Each number is 200 + 40 x the weight over its row's rms, rounded and kept within 0 to 999. Layers, rows and columns count from 0. The size before them is the row's rms in percent of the matrix's.

# layer 19 MLP down (transposed), 640x160, rms 0.232, rows 440-461, columns 0-159
112,179,194,250,212,223,126,180,153,204,224,264,209,195,177,185,215,179,234,215,290,262,232,188,186,170,260,178,251,213,196,172,217,205,249,187,208,226,188,285,219,208,192,208,178,212,206,143,240,169,149,221,212,194,88,231,175,211,186,192,234,169,300,229,172,270,241,226,168,185,206,216,214,271,186,209,202,278,222,217,136,245,195,157,237,196,175,225,280,141,142,206,230,186,254,229,281,175,206,213,207,212,183,148,214,218,254,228,214,220,182,161,187,111,151,204,228,137,266,122,164,246,234,282,171,200,236,152,123,227,216,226,231,227,188,175,264,210,202,154,193,162,244,202,229,278,196,283,141,283,251,166,167,157,201,230,198,249,199,151,206
098,233,171,214,172,280,194,124,164,183,122,182,245,275,181,205,221,145,172,185,169,245,132,209,202,242,221,237,169,204,145,265,214,200,236,243,228,193,263,86,208,311,207,108,202,249,237,224,237,159,238,223,155,233,68,187,225,213,249,152,213,182,156,207,224,216,227,205,171,238,211,194,228,244,199,204,168,274,250,217,180,148,220,172,178,214,174,167,172,217,255,210,189,177,159,252,186,160,193,262,264,194,239,119,219,154,175,153,204,182,150,130,173,201,164,227,226,222,171,227,228,199,194,137,300,226,237,231,212,216,222,241,230,205,184,143,139,170,172,259,221,172,201,179,171,188,167,212,153,242,164,176,174,169,223,257,190,161,202,207,156
106,221,190,191,231,193,206,176,271,249,189,220,174,224,208,257,178,205,253,219,179,246,217,246,206,236,221,173,190,145,207,216,176,185,252,164,262,184,216,225,201,213,117,194,266,202,221,182,191,139,181,179,186,209,430,234,252,181,191,244,220,185,195,123,162,205,182,206,217,138,194,233,230,196,185,205,212,176,192,143,216,235,253,217,131,194,140,183,190,195,96,221,227,145,241,192,201,209,198,117,210,226,214,134,266,113,179,158,229,183,228,228,234,217,160,253,221,240,181,157,213,194,186,170,129,219,198,145,195,156,191,183,221,158,181,297,224,150,183,182,154,245,264,204,188,210,142,184,221,196,166,193,139,262,198,204,213,182,239,185,171
098,215,193,244,230,209,210,234,185,224,239,258,234,273,160,132,161,211,195,190,248,209,104,203,210,161,144,207,222,230,265,258,137,224,178,140,230,161,158,273,208,226,213,189,163,272,236,232,237,161,148,207,212,185,166,231,199,265,167,93,218,227,211,182,138,194,209,245,199,274,202,208,161,180,226,159,264,183,201,160,181,190,175,227,174,262,267,196,198,171,231,221,163,216,274,205,181,178,351,154,213,205,162,158,209,234,179,165,204,148,159,234,256,290,172,198,245,196,191,156,186,171,121,274,246,241,216,196,209,148,202,257,119,179,221,238,264,205,209,231,229,226,246,227,174,182,163,149,192,209,274,171,200,187,215,232,228,188,225,227,196
106,137,193,159,168,210,189,203,284,204,175,181,263,135,171,229,200,247,230,186,226,191,190,202,143,138,195,209,138,259,164,158,181,224,191,256,223,158,201,215,253,175,193,208,256,197,175,227,172,197,207,220,202,125,257,255,214,192,237,190,145,208,194,172,175,260,171,122,220,204,255,210,258,228,188,210,221,226,224,163,183,168,221,197,179,137,235,144,216,251,190,271,161,220,221,223,55,218,201,227,255,228,243,224,254,193,183,291,131,78,151,222,171,160,235,173,202,204,215,189,241,178,125,176,171,187,229,169,217,223,167,187,135,226,184,255,164,230,277,170,173,150,115,202,126,208,209,210,170,167,197,231,165,255,178,149,246,220,218,154,143
118,258,187,238,217,210,210,210,172,130,228,184,226,293,150,228,110,283,225,224,168,227,157,153,165,201,237,216,235,261,204,169,187,154,205,161,189,169,137,254,173,239,152,190,196,153,255,210,227,200,147,226,179,222,199,163,226,252,221,139,227,212,212,249,181,235,228,183,155,250,171,261,236,124,185,266,194,140,193,222,216,251,255,168,179,221,212,215,193,228,236,163,155,225,214,166,92,103,217,169,139,165,183,220,217,255,183,182,183,193,186,244,287,203,217,232,211,173,205,227,235,207,219,228,175,214,205,214,202,181,193,160,173,218,240,312,200,179,220,126,242,126,246,173,139,176,111,194,187,214,181,201,287,166,243,148,139,198,192,205,126
095,163,191,226,163,229,110,212,191,147,265,192,187,237,229,215,221,237,195,178,260,187,115,225,221,171,140,173,243,187,179,215,302,221,190,239,188,216,204,284,208,256,184,226,199,181,202,217,329,249,235,211,280,201,212,138,204,174,139,202,245,157,176,185,206,208,200,174,221,222,214,254,159,233,202,234,166,158,198,195,256,199,195,321,127,123,214,205,222,182,195,163,213,155,176,159,251,236,202,191,231,176,193,165,162,198,230,258,177,160,255,151,179,108,168,213,193,220,213,224,216,227,226,186,209,151,175,264,204,174,153,252,181,170,155,195,210,191,210,175,215,269,223,187,191,143,102,168,241,260,153,148,252,219,264,259,128,178,236,239,214
089,139,167,247,153,175,133,204,202,169,179,197,187,228,200,257,96,170,191,211,161,181,202,178,206,211,194,210,195,233,120,216,166,231,228,187,168,254,219,201,218,208,129,170,161,268,198,169,155,166,187,247,248,205,107,169,122,96,250,203,173,170,160,244,190,198,161,236,119,223,237,208,164,151,275,219,281,228,186,150,200,198,183,253,225,145,187,148,151,164,205,283,186,233,237,190,197,167,214,220,205,247,221,133,196,189,239,232,135,180,210,127,210,200,174,219,190,242,112,174,172,201,166,242,167,138,266,238,201,265,220,182,201,189,193,191,304,240,182,212,206,173,163,236,183,249,248,165,230,152,257,266,196,232,210,182,264,192,218,147,160
100,241,211,219,274,195,264,223,170,219,192,183,208,227,257,208,221,185,195,233,213,260,199,180,207,215,209,201,225,192,262,244,235,264,170,247,236,200,189,226,137,180,183,198,141,195,235,246,165,187,180,199,168,220,19,245,197,202,196,230,320,181,261,185,200,215,242,175,193,247,182,185,248,181,239,226,219,216,165,176,248,174,275,172,227,182,181,202,252,220,240,201,267,244,50,191,113,140,199,175,161,205,237,173,227,160,189,244,149,221,255,233,193,216,168,208,179,170,228,198,181,249,236,315,164,133,196,207,236,201,209,175,202,179,230,208,156,218,243,154,240,190,247,193,274,178,113,185,239,225,190,192,213,201,226,176,197,257,211,206,218
074,124,233,204,247,184,150,300,258,107,138,232,187,170,163,157,186,180,237,250,161,192,186,157,183,157,167,129,211,196,160,177,156,168,181,241,244,255,152,196,156,210,228,157,257,96,248,215,239,184,182,145,203,157,127,178,203,144,254,172,261,239,241,231,247,161,235,200,174,222,220,186,154,190,149,206,200,201,171,234,211,206,253,209,220,247,243,193,208,194,163,161,176,172,163,212,162,286,223,217,204,153,175,250,265,213,173,215,196,234,205,181,248,231,191,226,234,219,198,184,139,229,232,197,159,142,131,250,249,229,166,205,239,225,178,260,283,200,212,270,218,142,202,188,128,256,222,244,178,261,229,185,234,197,177,175,212,179,113,203,287
104,164,223,164,232,197,231,174,167,209,121,224,162,272,223,205,226,151,144,306,203,187,199,248,212,161,166,169,165,174,174,165,161,169,196,208,144,172,181,120,215,186,255,152,158,151,186,159,253,221,122,129,200,246,219,205,215,240,156,245,188,255,210,212,231,214,154,172,192,185,206,220,185,173,200,197,206,172,211,130,192,176,185,192,177,187,164,193,204,216,179,142,121,194,187,204,246,179,173,205,175,209,197,169,233,233,157,144,176,189,132,191,206,229,158,161,252,188,160,115,125,222,173,220,196,249,114,137,191,224,215,230,205,182,209,98,231,145,167,98,170,253,249,227,140,148,250,174,118,189,245,202,127,210,210,175,241,225,261,298,155
074,169,185,212,196,248,208,223,256,167,227,251,218,198,182,225,263,202,248,298,210,197,165,207,107,202,208,221,186,187,198,125,151,227,222,267,242,235,178,179,200,185,217,143,218,102,186,163,205,278,140,189,251,155,205,185,207,160,197,195,215,207,264,201,276,138,181,201,186,218,250,163,194,192,222,119,116,144,189,221,213,193,181,173,177,215,235,200,167,150,204,168,204,186,175,210,220,287,189,239,180,171,155,233,220,329,122,229,212,172,178,173,172,269,219,188,214,203,156,242,155,203,256,222,193,123,136,194,217,223,132,199,240,207,240,179,243,259,234,258,155,165,150,173,170,195,226,199,235,135,146,230,259,252,200,184,180,217,144,218,290
107,300,175,218,194,161,178,253,206,230,158,184,169,193,191,242,261,213,258,197,193,236,248,151,236,252,195,174,245,189,253,315,191,180,191,176,246,143,238,232,172,186,172,247,253,265,276,139,204,214,231,187,256,228,253,276,204,235,115,173,156,228,175,160,163,194,136,224,210,172,152,169,197,236,139,185,198,193,174,203,157,255,202,213,214,197,194,164,245,166,177,231,156,246,134,278,152,207,142,231,175,140,180,209,262,220,256,150,183,190,229,258,169,198,190,207,268,193,210,220,232,219,232,163,240,199,219,244,136,265,207,198,177,197,179,110,177,138,129,133,246,309,180,261,241,190,198,218,204,198,169,232,241,177,203,231,204,165,179,179,208
111,218,178,150,278,201,181,211,214,216,192,195,162,226,171,210,202,122,209,265,155,207,172,221,139,213,184,149,191,234,123,104,157,185,189,227,201,231,188,240,152,192,190,276,218,236,247,233,283,214,188,211,209,264,136,279,243,257,204,270,251,257,213,261,177,225,184,245,215,228,124,145,230,177,213,120,199,244,180,235,124,202,170,120,236,178,209,159,235,207,202,203,127,242,235,198,225,141,199,133,187,137,196,161,214,150,191,192,186,186,323,211,279,198,218,173,190,224,250,193,197,163,191,230,249,193,164,197,167,149,249,237,135,193,140,248,197,178,253,181,265,225,214,197,204,199,178,241,279,236,220,211,196,199,161,234,176,250,189,150,200
110,202,111,236,278,188,168,183,164,188,186,199,251,180,134,208,148,220,263,178,159,171,162,258,253,169,227,223,133,133,195,172,183,283,150,132,180,176,255,176,202,171,204,197,209,182,170,214,195,210,183,243,210,250,175,161,202,143,195,232,172,148,210,181,181,213,257,203,262,258,189,187,103,233,184,248,130,87,205,171,221,205,171,148,291,212,144,237,155,205,187,137,187,204,205,188,213,160,308,191,178,167,196,204,231,214,121,162,245,215,200,250,175,141,215,178,146,209,220,183,200,163,178,181,143,249,198,193,310,243,204,140,275,176,209,156,225,139,177,199,217,225,177,206,172,235,186,248,172,206,198,226,182,282,217,243,192,132,198,208,194
074,129,187,182,232,151,197,180,192,146,218,194,166,150,166,144,187,272,224,174,152,157,257,204,162,212,203,200,210,153,187,91,123,209,201,229,234,133,178,183,253,235,159,176,241,139,201,243,198,173,140,248,210,200,62,110,156,167,217,244,264,249,198,189,237,248,246,156,192,210,244,129,183,166,174,224,165,227,234,220,241,221,129,165,178,207,249,199,185,170,208,202,163,228,162,167,146,190,117,286,242,171,186,174,201,244,154,156,236,178,204,202,248,151,239,258,211,169,199,139,142,233,214,180,231,172,180,232,180,267,186,113,200,155,199,199,185,247,229,218,160,157,177,252,178,145,179,215,175,193,143,201,267,176,188,233,221,207,178,169,250
076,161,270,266,197,242,166,204,219,165,201,206,179,183,209,208,215,226,228,188,109,187,193,250,178,187,242,125,187,220,146,149,179,166,183,264,163,205,139,203,171,196,232,177,235,164,155,243,196,243,178,188,244,241,116,114,221,213,224,152,193,207,249,215,211,179,172,255,180,216,286,121,230,193,196,195,150,252,203,196,245,260,150,147,217,262,235,187,161,262,129,180,215,261,239,187,223,277,217,230,209,246,114,203,196,239,205,167,199,166,191,181,183,177,183,240,187,140,187,203,152,222,213,206,201,178,171,165,236,257,171,239,162,229,234,184,189,307,223,334,242,167,199,221,89,159,238,219,210,214,251,203,218,170,246,221,154,201,138,239,222
108,214,229,205,216,161,180,174,218,213,159,205,228,199,205,237,194,173,163,237,259,233,243,220,249,214,271,182,291,239,250,184,221,227,200,184,183,225,293,131,233,178,240,216,157,263,179,183,202,202,190,177,211,255,48,207,215,135,268,162,162,239,170,191,176,209,195,220,213,224,283,110,240,166,131,245,176,198,162,203,154,149,209,157,243,161,147,209,233,226,225,214,207,168,216,214,192,227,179,197,192,182,216,254,111,200,184,204,250,267,191,212,187,164,245,202,207,196,184,262,151,200,136,158,178,146,185,161,143,220,219,263,226,243,233,177,146,147,209,232,190,248,209,236,264,233,279,214,259,264,187,208,230,125,189,164,146,211,127,182,134
098,166,215,227,174,213,250,129,272,156,238,217,197,208,248,192,203,190,227,170,226,146,167,235,163,242,159,210,228,242,151,242,158,162,167,219,235,148,214,216,204,144,227,313,145,242,170,221,134,181,184,239,154,193,242,220,233,187,192,222,238,156,207,193,205,220,207,167,210,185,248,256,157,164,148,207,144,128,192,284,203,204,191,261,209,197,234,185,180,165,266,141,156,246,165,136,154,168,170,249,216,193,247,117,192,202,154,142,164,154,204,138,230,143,207,242,208,254,188,219,264,194,115,287,168,155,214,176,252,113,216,202,203,248,233,223,205,216,224,228,188,197,197,244,200,157,187,280,223,216,124,164,241,182,252,201,122,241,240,243,256
098,161,260,236,212,166,176,156,207,176,162,185,205,195,144,297,165,159,192,213,177,204,252,146,185,266,233,204,137,259,125,183,127,237,159,258,157,267,156,189,191,244,216,206,184,149,254,244,141,159,243,189,206,216,166,174,199,235,214,190,163,224,174,308,151,208,209,211,143,179,172,207,217,180,245,200,202,220,223,225,176,233,179,135,170,234,158,253,131,224,247,273,256,186,210,150,194,219,205,172,229,164,195,244,231,152,253,226,166,213,141,319,162,220,191,303,197,253,182,237,236,178,174,212,194,216,254,101,158,222,202,136,207,211,240,161,166,252,232,158,227,194,184,179,263,190,187,243,282,202,211,212,243,198,186,169,175,200,146,254,217
077,238,294,160,235,220,256,192,179,126,148,125,208,158,212,193,252,150,168,200,231,135,189,164,150,179,143,192,225,184,248,160,212,181,174,250,207,171,182,206,210,263,260,242,143,178,167,201,175,161,221,216,215,213,104,187,232,167,202,214,221,252,210,182,229,256,140,242,202,179,244,85,241,191,220,178,192,221,196,214,206,134,182,198,215,273,211,184,211,227,274,143,248,226,154,206,213,225,167,253,206,243,116,184,235,335,150,223,150,154,158,163,209,228,207,222,273,101,142,201,166,167,231,196,230,208,227,226,214,176,204,231,176,177,201,182,140,248,200,212,170,162,160,248,101,191,227,218,172,193,186,215,236,188,224,159,240,172,137,225,202
075,190,162,234,232,218,192,305,193,111,180,225,202,178,113,202,201,195,224,220,181,200,243,158,187,170,141,202,256,192,227,119,114,182,218,179,189,181,147,214,208,213,215,173,260,124,191,254,167,144,287,171,248,214,147,153,183,217,177,161,209,203,250,256,158,171,196,226,177,217,275,184,128,147,189,135,208,86,210,214,188,230,165,220,195,130,166,239,229,161,213,151,241,186,186,150,170,195,206,246,206,141,198,220,221,224,243,193,173,181,180,230,203,208,170,167,220,208,156,205,106,242,227,212,287,137,230,202,225,223,201,172,200,195,262,203,232,255,205,270,152,165,211,171,96,228,232,218,203,140,262,189,202,197,164,191,240,222,98,202,202
# layer 19 MLP up, 640x160, rms 0.211, rows 441-462, columns 0-159
108,213,221,194,222,242,166,210,223,285,145,179,208,160,166,249,139,197,177,192,226,238,227,260,227,172,192,255,207,163,132,85,87,249,192,165,223,167,113,252,223,235,205,146,234,154,256,196,180,218,211,178,206,130,249,213,272,259,160,206,251,186,202,175,193,179,156,185,226,202,184,142,230,229,193,193,179,195,224,210,283,251,180,185,244,176,172,189,236,197,231,179,203,219,164,157,224,144,149,314,212,209,254,158,183,174,193,194,255,135,118,257,189,157,219,210,207,208,160,265,210,192,236,254,224,256,113,161,223,282,169,277,187,186,252,220,170,239,144,219,214,192,209,161,133,216,186,195,181,200,242,231,190,203,252,215,147,200,173,218,178
139,243,239,246,173,178,227,192,100,165,210,211,146,168,210,129,213,181,134,167,209,159,150,237,195,156,222,302,249,216,189,259,244,233,170,255,146,266,229,201,138,140,226,256,179,194,215,191,268,192,210,211,159,233,150,221,195,217,146,175,161,185,244,269,222,233,286,207,174,234,208,241,185,197,186,203,165,241,232,264,245,206,185,157,245,175,246,107,241,118,216,215,231,289,241,173,240,151,208,192,228,94,246,187,147,230,232,237,183,190,142,161,184,144,240,175,144,166,207,256,163,211,236,237,260,189,228,213,189,274,204,187,195,241,182,230,231,233,236,203,249,175,194,199,215,227,245,207,174,213,130,227,258,168,167,257,160,198,165,185,195
097,214,216,160,181,262,170,137,174,197,145,151,206,103,203,191,214,168,193,270,231,270,212,219,229,130,324,193,211,197,153,181,134,241,181,249,199,222,215,208,197,184,204,147,183,237,145,147,180,229,183,162,297,123,209,146,175,186,215,202,173,156,221,208,210,169,249,232,202,139,219,201,187,220,305,244,202,92,225,225,220,244,202,179,209,119,167,211,126,144,213,171,210,206,287,213,195,163,215,193,204,233,211,197,277,176,236,181,192,225,221,189,162,112,204,223,237,174,266,206,206,216,102,190,187,230,257,241,137,224,249,199,231,220,172,210,177,250,199,195,145,261,228,185,216,194,145,200,151,240,204,178,172,208,234,204,138,243,201,189,260
101,280,233,267,203,203,125,170,259,280,196,214,228,160,226,159,189,198,246,242,278,185,209,273,235,266,168,278,135,226,218,195,251,221,178,229,190,213,173,240,283,188,176,190,194,253,154,268,99,170,295,227,194,192,245,141,254,233,223,259,232,264,193,204,227,168,193,204,186,185,284,194,228,221,125,221,203,100,143,162,177,149,193,218,198,176,173,228,134,235,297,260,187,200,211,220,199,179,155,236,220,187,165,223,182,201,186,224,202,177,235,235,217,143,215,182,210,178,159,195,167,176,216,199,174,218,147,232,220,150,195,209,204,193,188,257,218,186,199,206,267,232,217,227,173,178,193,130,203,260,122,179,124,226,113,203,187,169,171,220,204
103,190,171,245,176,205,165,212,138,115,225,173,178,190,192,207,231,224,187,198,221,217,237,150,203,235,138,215,264,190,164,185,223,191,196,187,165,143,226,235,112,138,228,156,158,212,206,235,217,266,186,148,244,168,200,188,224,266,110,231,212,161,211,168,187,203,167,250,195,164,254,225,260,199,163,185,146,166,282,172,250,225,193,225,165,164,305,236,207,181,229,221,271,190,217,238,161,233,205,178,138,142,256,135,225,244,108,145,210,249,214,284,255,205,133,263,222,276,97,212,155,191,239,193,176,258,248,178,182,230,207,196,230,187,141,231,175,213,171,169,208,242,232,150,187,157,193,218,113,177,281,184,201,198,208,221,171,189,183,236,190
101,206,157,212,224,179,225,205,190,163,188,160,156,215,146,238,225,249,212,217,204,281,212,191,286,277,260,128,124,149,263,159,136,204,248,220,275,222,182,191,215,241,215,162,255,201,299,200,173,209,279,185,182,238,209,205,111,142,142,234,211,194,141,160,222,243,237,188,115,168,225,162,211,174,136,242,183,239,244,221,195,180,127,182,172,245,149,124,199,194,238,182,194,185,248,252,213,165,158,190,186,214,195,201,229,260,135,252,208,125,192,179,167,144,192,155,187,233,196,166,193,209,231,234,164,215,231,217,213,247,199,175,223,248,185,177,263,180,189,165,240,245,176,251,182,265,142,253,148,237,179,164,223,225,200,230,219,251,98,168,224
090,192,206,157,229,146,174,284,187,213,167,207,211,243,232,202,233,142,172,241,257,239,216,270,194,217,192,184,205,163,153,172,209,232,184,165,206,199,138,261,145,183,189,171,261,195,227,206,225,159,206,196,159,218,154,275,197,230,157,162,218,230,242,199,245,144,196,219,227,176,120,174,249,180,199,257,180,192,224,202,261,200,208,178,151,154,137,215,187,226,185,214,249,179,180,242,177,268,249,269,228,181,244,148,250,286,159,189,293,216,214,215,183,212,134,176,234,225,223,164,118,284,235,158,202,239,143,170,240,254,206,198,327,249,232,151,174,224,135,244,237,241,188,216,230,117,141,194,234,222,138,167,193,282,163,148,186,181,180,206,206
104,258,228,220,241,197,203,192,261,251,253,198,274,177,143,252,213,161,188,158,156,200,179,213,247,236,225,110,167,130,229,279,187,318,193,261,168,234,214,256,184,238,180,163,262,210,190,212,204,142,238,226,219,181,141,169,232,210,109,215,243,221,139,167,285,176,201,135,241,202,172,263,216,259,151,150,248,167,217,212,203,202,220,150,218,165,172,234,136,296,169,219,225,195,151,172,185,192,229,175,233,163,266,183,248,190,199,287,146,210,264,198,197,220,221,217,184,134,191,166,165,255,193,176,196,146,218,177,176,228,174,168,253,211,161,187,233,190,253,169,138,235,166,170,191,272,184,159,217,187,215,201,149,241,272,219,212,186,157,170,222
092,235,209,124,266,176,220,151,175,208,196,190,191,177,253,206,236,201,161,137,213,231,221,236,220,227,245,250,245,209,249,221,245,244,209,154,141,205,216,216,296,196,164,193,150,238,158,188,228,233,178,166,237,256,189,158,255,198,150,223,182,189,194,195,276,187,146,245,246,231,197,217,228,216,227,72,164,263,194,130,244,192,154,194,174,222,204,226,150,237,245,179,227,250,220,169,171,236,174,176,159,293,257,140,170,188,243,195,264,127,227,183,163,127,161,199,207,192,189,187,212,220,184,181,230,253,206,213,231,135,229,187,198,229,132,302,183,198,195,172,169,182,244,175,252,303,153,150,207,177,150,183,202,157,181,115,242,208,157,255,159
101,225,212,204,131,253,165,251,191,215,226,132,168,276,210,200,194,135,260,148,242,179,242,200,240,208,197,170,234,228,232,228,306,212,202,240,207,145,265,191,196,213,122,218,217,194,151,181,194,199,200,208,231,228,191,249,207,165,198,186,171,244,168,156,162,167,281,216,242,195,287,235,155,254,196,234,138,198,138,93,206,230,247,249,242,203,203,251,155,204,184,216,175,106,268,241,174,194,181,158,194,155,125,160,228,218,153,180,228,207,143,225,206,136,185,172,159,248,169,203,163,234,181,217,150,165,265,203,134,217,163,257,199,135,191,200,170,197,206,210,195,148,171,205,237,136,350,218,217,197,242,230,192,233,187,200,216,172,173,177,227
089,174,194,178,195,198,195,216,215,236,175,296,284,188,204,189,262,138,222,187,273,210,90,199,209,159,220,259,230,177,195,200,219,217,163,167,205,227,231,163,177,184,220,174,188,285,161,203,216,200,255,226,140,218,209,225,245,206,241,206,185,162,220,168,218,233,154,132,142,138,183,196,136,186,205,242,241,282,195,231,260,178,224,201,140,246,200,266,228,181,169,230,153,249,213,206,181,143,186,169,276,163,212,235,191,155,273,151,106,209,225,167,192,214,242,158,227,183,229,180,221,219,151,240,164,264,237,162,212,253,199,131,240,172,170,216,209,197,225,134,225,257,180,227,181,199,116,244,187,290,244,231,199,180,204,197,172,264,233,258,91
109,179,210,165,163,161,208,136,247,140,160,200,179,177,158,169,210,233,225,138,189,189,172,207,123,123,227,212,104,181,202,142,176,199,187,207,175,216,145,283,183,194,161,162,138,205,201,179,208,160,162,150,186,212,214,157,241,233,244,228,234,244,214,137,218,266,245,211,150,211,196,218,211,236,176,211,170,164,213,171,155,322,160,176,230,259,300,171,224,206,233,174,163,166,142,238,208,226,255,206,177,196,245,169,169,215,228,199,193,181,233,168,160,274,195,248,194,264,271,155,251,209,202,126,209,269,228,137,274,211,221,124,214,210,214,223,182,198,227,197,148,227,142,193,143,309,268,165,178,221,150,265,174,218,174,165,203,209,239,215,206
104,209,190,226,213,271,217,166,287,245,237,156,181,205,199,271,181,182,277,186,272,254,282,171,270,205,235,236,182,233,256,194,283,196,196,271,166,155,209,185,210,195,262,168,231,271,177,177,207,184,130,189,183,230,245,170,204,177,240,259,222,195,181,205,181,217,192,180,107,209,238,233,190,223,172,270,283,164,186,191,127,172,258,214,208,201,225,239,200,239,244,212,219,208,227,256,220,243,160,218,107,175,221,176,172,192,201,154,270,243,183,240,188,254,198,241,196,225,153,208,236,159,156,165,162,233,181,189,195,231,183,199,289,250,164,251,171,201,182,199,223,216,171,186,214,245,198,129,147,267,269,174,200,243,286,200,173,146,115,227,142
106,132,267,179,148,213,224,201,246,186,210,268,194,233,226,150,220,208,166,190,158,213,198,212,173,184,193,221,286,228,179,224,139,164,228,190,194,291,137,193,181,189,219,287,253,289,199,181,213,254,224,156,211,234,217,213,131,157,231,178,263,272,238,216,223,139,165,228,278,162,280,246,145,227,149,195,231,230,178,136,207,160,238,221,126,150,234,234,234,163,181,206,189,157,194,214,230,274,198,201,132,104,208,137,197,165,207,168,207,192,200,146,199,156,225,231,230,241,214,235,270,241,235,262,232,205,230,201,179,166,207,205,243,240,219,153,245,194,148,158,179,167,222,236,295,220,161,138,136,228,127,193,209,223,203,145,208,224,232,196,208
081,257,208,214,210,195,142,243,182,224,174,215,58,227,191,195,176,171,191,183,262,249,138,228,214,218,232,159,200,194,229,164,200,242,195,158,243,218,182,141,149,201,337,218,206,247,155,121,220,224,244,202,186,153,221,241,221,249,210,193,222,151,264,228,131,187,221,227,165,166,135,241,146,200,215,136,149,145,223,183,152,202,261,162,247,146,191,202,192,150,182,245,158,159,200,195,231,160,240,182,166,176,225,252,171,243,199,220,190,180,265,228,228,242,246,112,228,226,211,253,224,218,246,182,191,168,224,193,283,129,251,252,168,163,214,196,228,212,160,237,202,248,140,254,131,194,209,237,207,251,238,204,207,218,221,220,204,147,220,283,143
094,168,159,126,235,205,166,236,194,237,215,275,163,208,171,237,191,203,189,178,216,205,239,176,207,196,135,308,197,165,207,224,171,176,172,143,197,186,232,196,213,159,212,194,156,186,238,172,136,177,253,256,195,167,238,273,173,228,169,203,179,186,158,165,268,194,235,133,169,234,197,251,177,226,167,171,187,179,256,144,166,215,258,203,214,196,217,256,242,92,233,199,140,210,167,120,248,192,142,160,221,170,287,221,190,133,180,194,264,290,182,165,139,203,209,193,244,243,152,205,215,219,226,202,192,232,255,300,130,194,196,132,224,136,216,213,188,217,178,179,173,237,178,189,283,156,143,189,181,182,211,159,271,204,194,142,160,232,137,124,219
104,249,179,201,193,234,122,233,181,150,142,238,217,143,215,230,125,220,294,262,251,210,228,170,146,197,190,184,189,147,178,119,168,202,140,230,161,217,211,290,180,265,150,227,155,168,162,157,178,179,164,200,223,189,179,260,192,176,202,183,179,194,271,176,167,184,157,213,168,198,171,167,215,205,162,208,169,225,278,170,234,260,307,269,234,176,215,187,189,149,144,98,228,186,132,196,222,160,195,176,163,193,168,171,282,252,192,212,136,234,237,213,263,211,184,260,160,188,173,249,173,186,198,190,176,206,154,161,149,194,187,239,225,263,249,239,154,237,172,149,235,249,219,217,250,153,127,201,173,173,246,171,193,124,216,183,242,185,161,212,159
097,231,160,264,213,188,149,164,142,259,244,227,232,184,291,143,104,204,240,230,131,223,194,155,146,159,209,213,209,181,161,233,131,154,231,224,227,197,235,219,231,140,199,130,225,175,163,193,272,254,275,227,195,199,171,246,165,192,212,263,211,216,204,179,207,150,204,204,157,239,185,169,295,208,169,191,204,202,238,128,216,251,256,200,184,155,202,226,182,196,188,238,225,160,239,141,177,192,279,241,230,131,176,233,256,140,191,179,186,195,191,158,217,308,134,244,139,127,115,199,244,200,181,247,191,312,249,191,193,221,149,188,195,234,224,208,212,188,247,227,225,167,149,165,246,249,241,145,181,177,228,196,182,184,202,206,165,202,191,177,229
096,190,209,249,150,181,128,159,201,266,191,270,225,202,248,194,205,167,181,183,228,163,194,241,289,225,213,191,223,169,221,164,220,251,153,158,232,167,224,192,294,138,192,175,202,278,192,241,176,136,178,226,162,174,224,159,202,181,190,204,258,164,175,192,205,237,152,265,219,159,211,187,202,233,197,286,272,228,237,175,213,236,214,255,195,234,235,179,174,184,198,208,205,196,180,248,206,164,161,106,205,155,181,238,116,140,288,291,213,167,217,203,182,229,234,248,178,201,224,122,185,228,145,174,227,209,251,214,141,155,318,152,177,130,240,221,208,140,232,171,125,263,204,227,188,163,211,183,235,256,180,203,220,225,214,232,146,225,193,128,248
090,153,192,248,187,158,214,225,190,245,228,234,180,194,182,226,175,232,242,201,289,216,261,246,252,163,248,140,191,184,161,219,157,116,139,245,191,221,140,181,182,190,208,153,201,195,256,183,279,163,201,229,60,105,230,183,199,184,216,211,207,138,150,197,285,202,237,156,218,226,158,232,249,258,166,194,225,210,203,171,159,229,255,179,184,107,247,251,164,165,195,213,188,205,211,192,168,181,225,158,162,183,249,197,164,107,173,154,248,246,137,213,199,202,161,187,257,184,227,218,254,219,144,270,232,191,138,191,180,174,224,214,195,178,231,208,230,286,172,199,189,205,173,176,270,148,255,209,191,160,170,187,167,200,182,138,159,188,231,101,221
079,178,262,246,199,256,196,160,158,174,258,194,149,190,106,160,223,204,211,229,218,233,164,159,226,256,176,226,174,252,204,248,210,206,152,175,118,133,159,182,219,224,152,216,251,224,182,215,198,222,186,174,230,216,218,212,221,170,191,223,178,190,151,170,214,265,201,161,225,223,134,193,195,205,183,219,161,216,158,239,279,200,202,150,225,189,230,209,198,260,164,227,211,161,227,277,131,248,156,197,234,213,200,205,124,201,175,137,190,206,81,217,183,207,142,247,114,171,219,177,213,219,185,227,157,204,217,209,153,275,248,273,218,219,147,224,239,119,256,138,165,192,170,221,246,198,222,259,176,307,214,186,109,157,178,199,162,246,171,287,252
106,225,170,136,244,241,208,224,260,216,215,208,191,196,223,242,199,211,224,239,286,198,169,172,176,208,255,129,196,189,236,160,161,199,297,205,221,209,222,208,225,147,189,140,201,182,210,147,175,172,221,174,195,251,274,210,125,228,219,194,202,169,104,176,226,202,227,204,232,174,217,170,134,85,226,167,186,212,217,249,249,225,220,222,138,154,222,191,186,180,177,257,224,222,181,195,78,218,216,201,112,195,133,193,231,216,146,219,195,221,217,220,245,150,198,182,219,269,168,210,116,172,185,203,238,254,213,191,198,207,122,176,179,93,123,169,229,152,153,165,164,151,225,236,232,204,229,157,205,249,219,142,178,165,123,134,202,178,141,233,169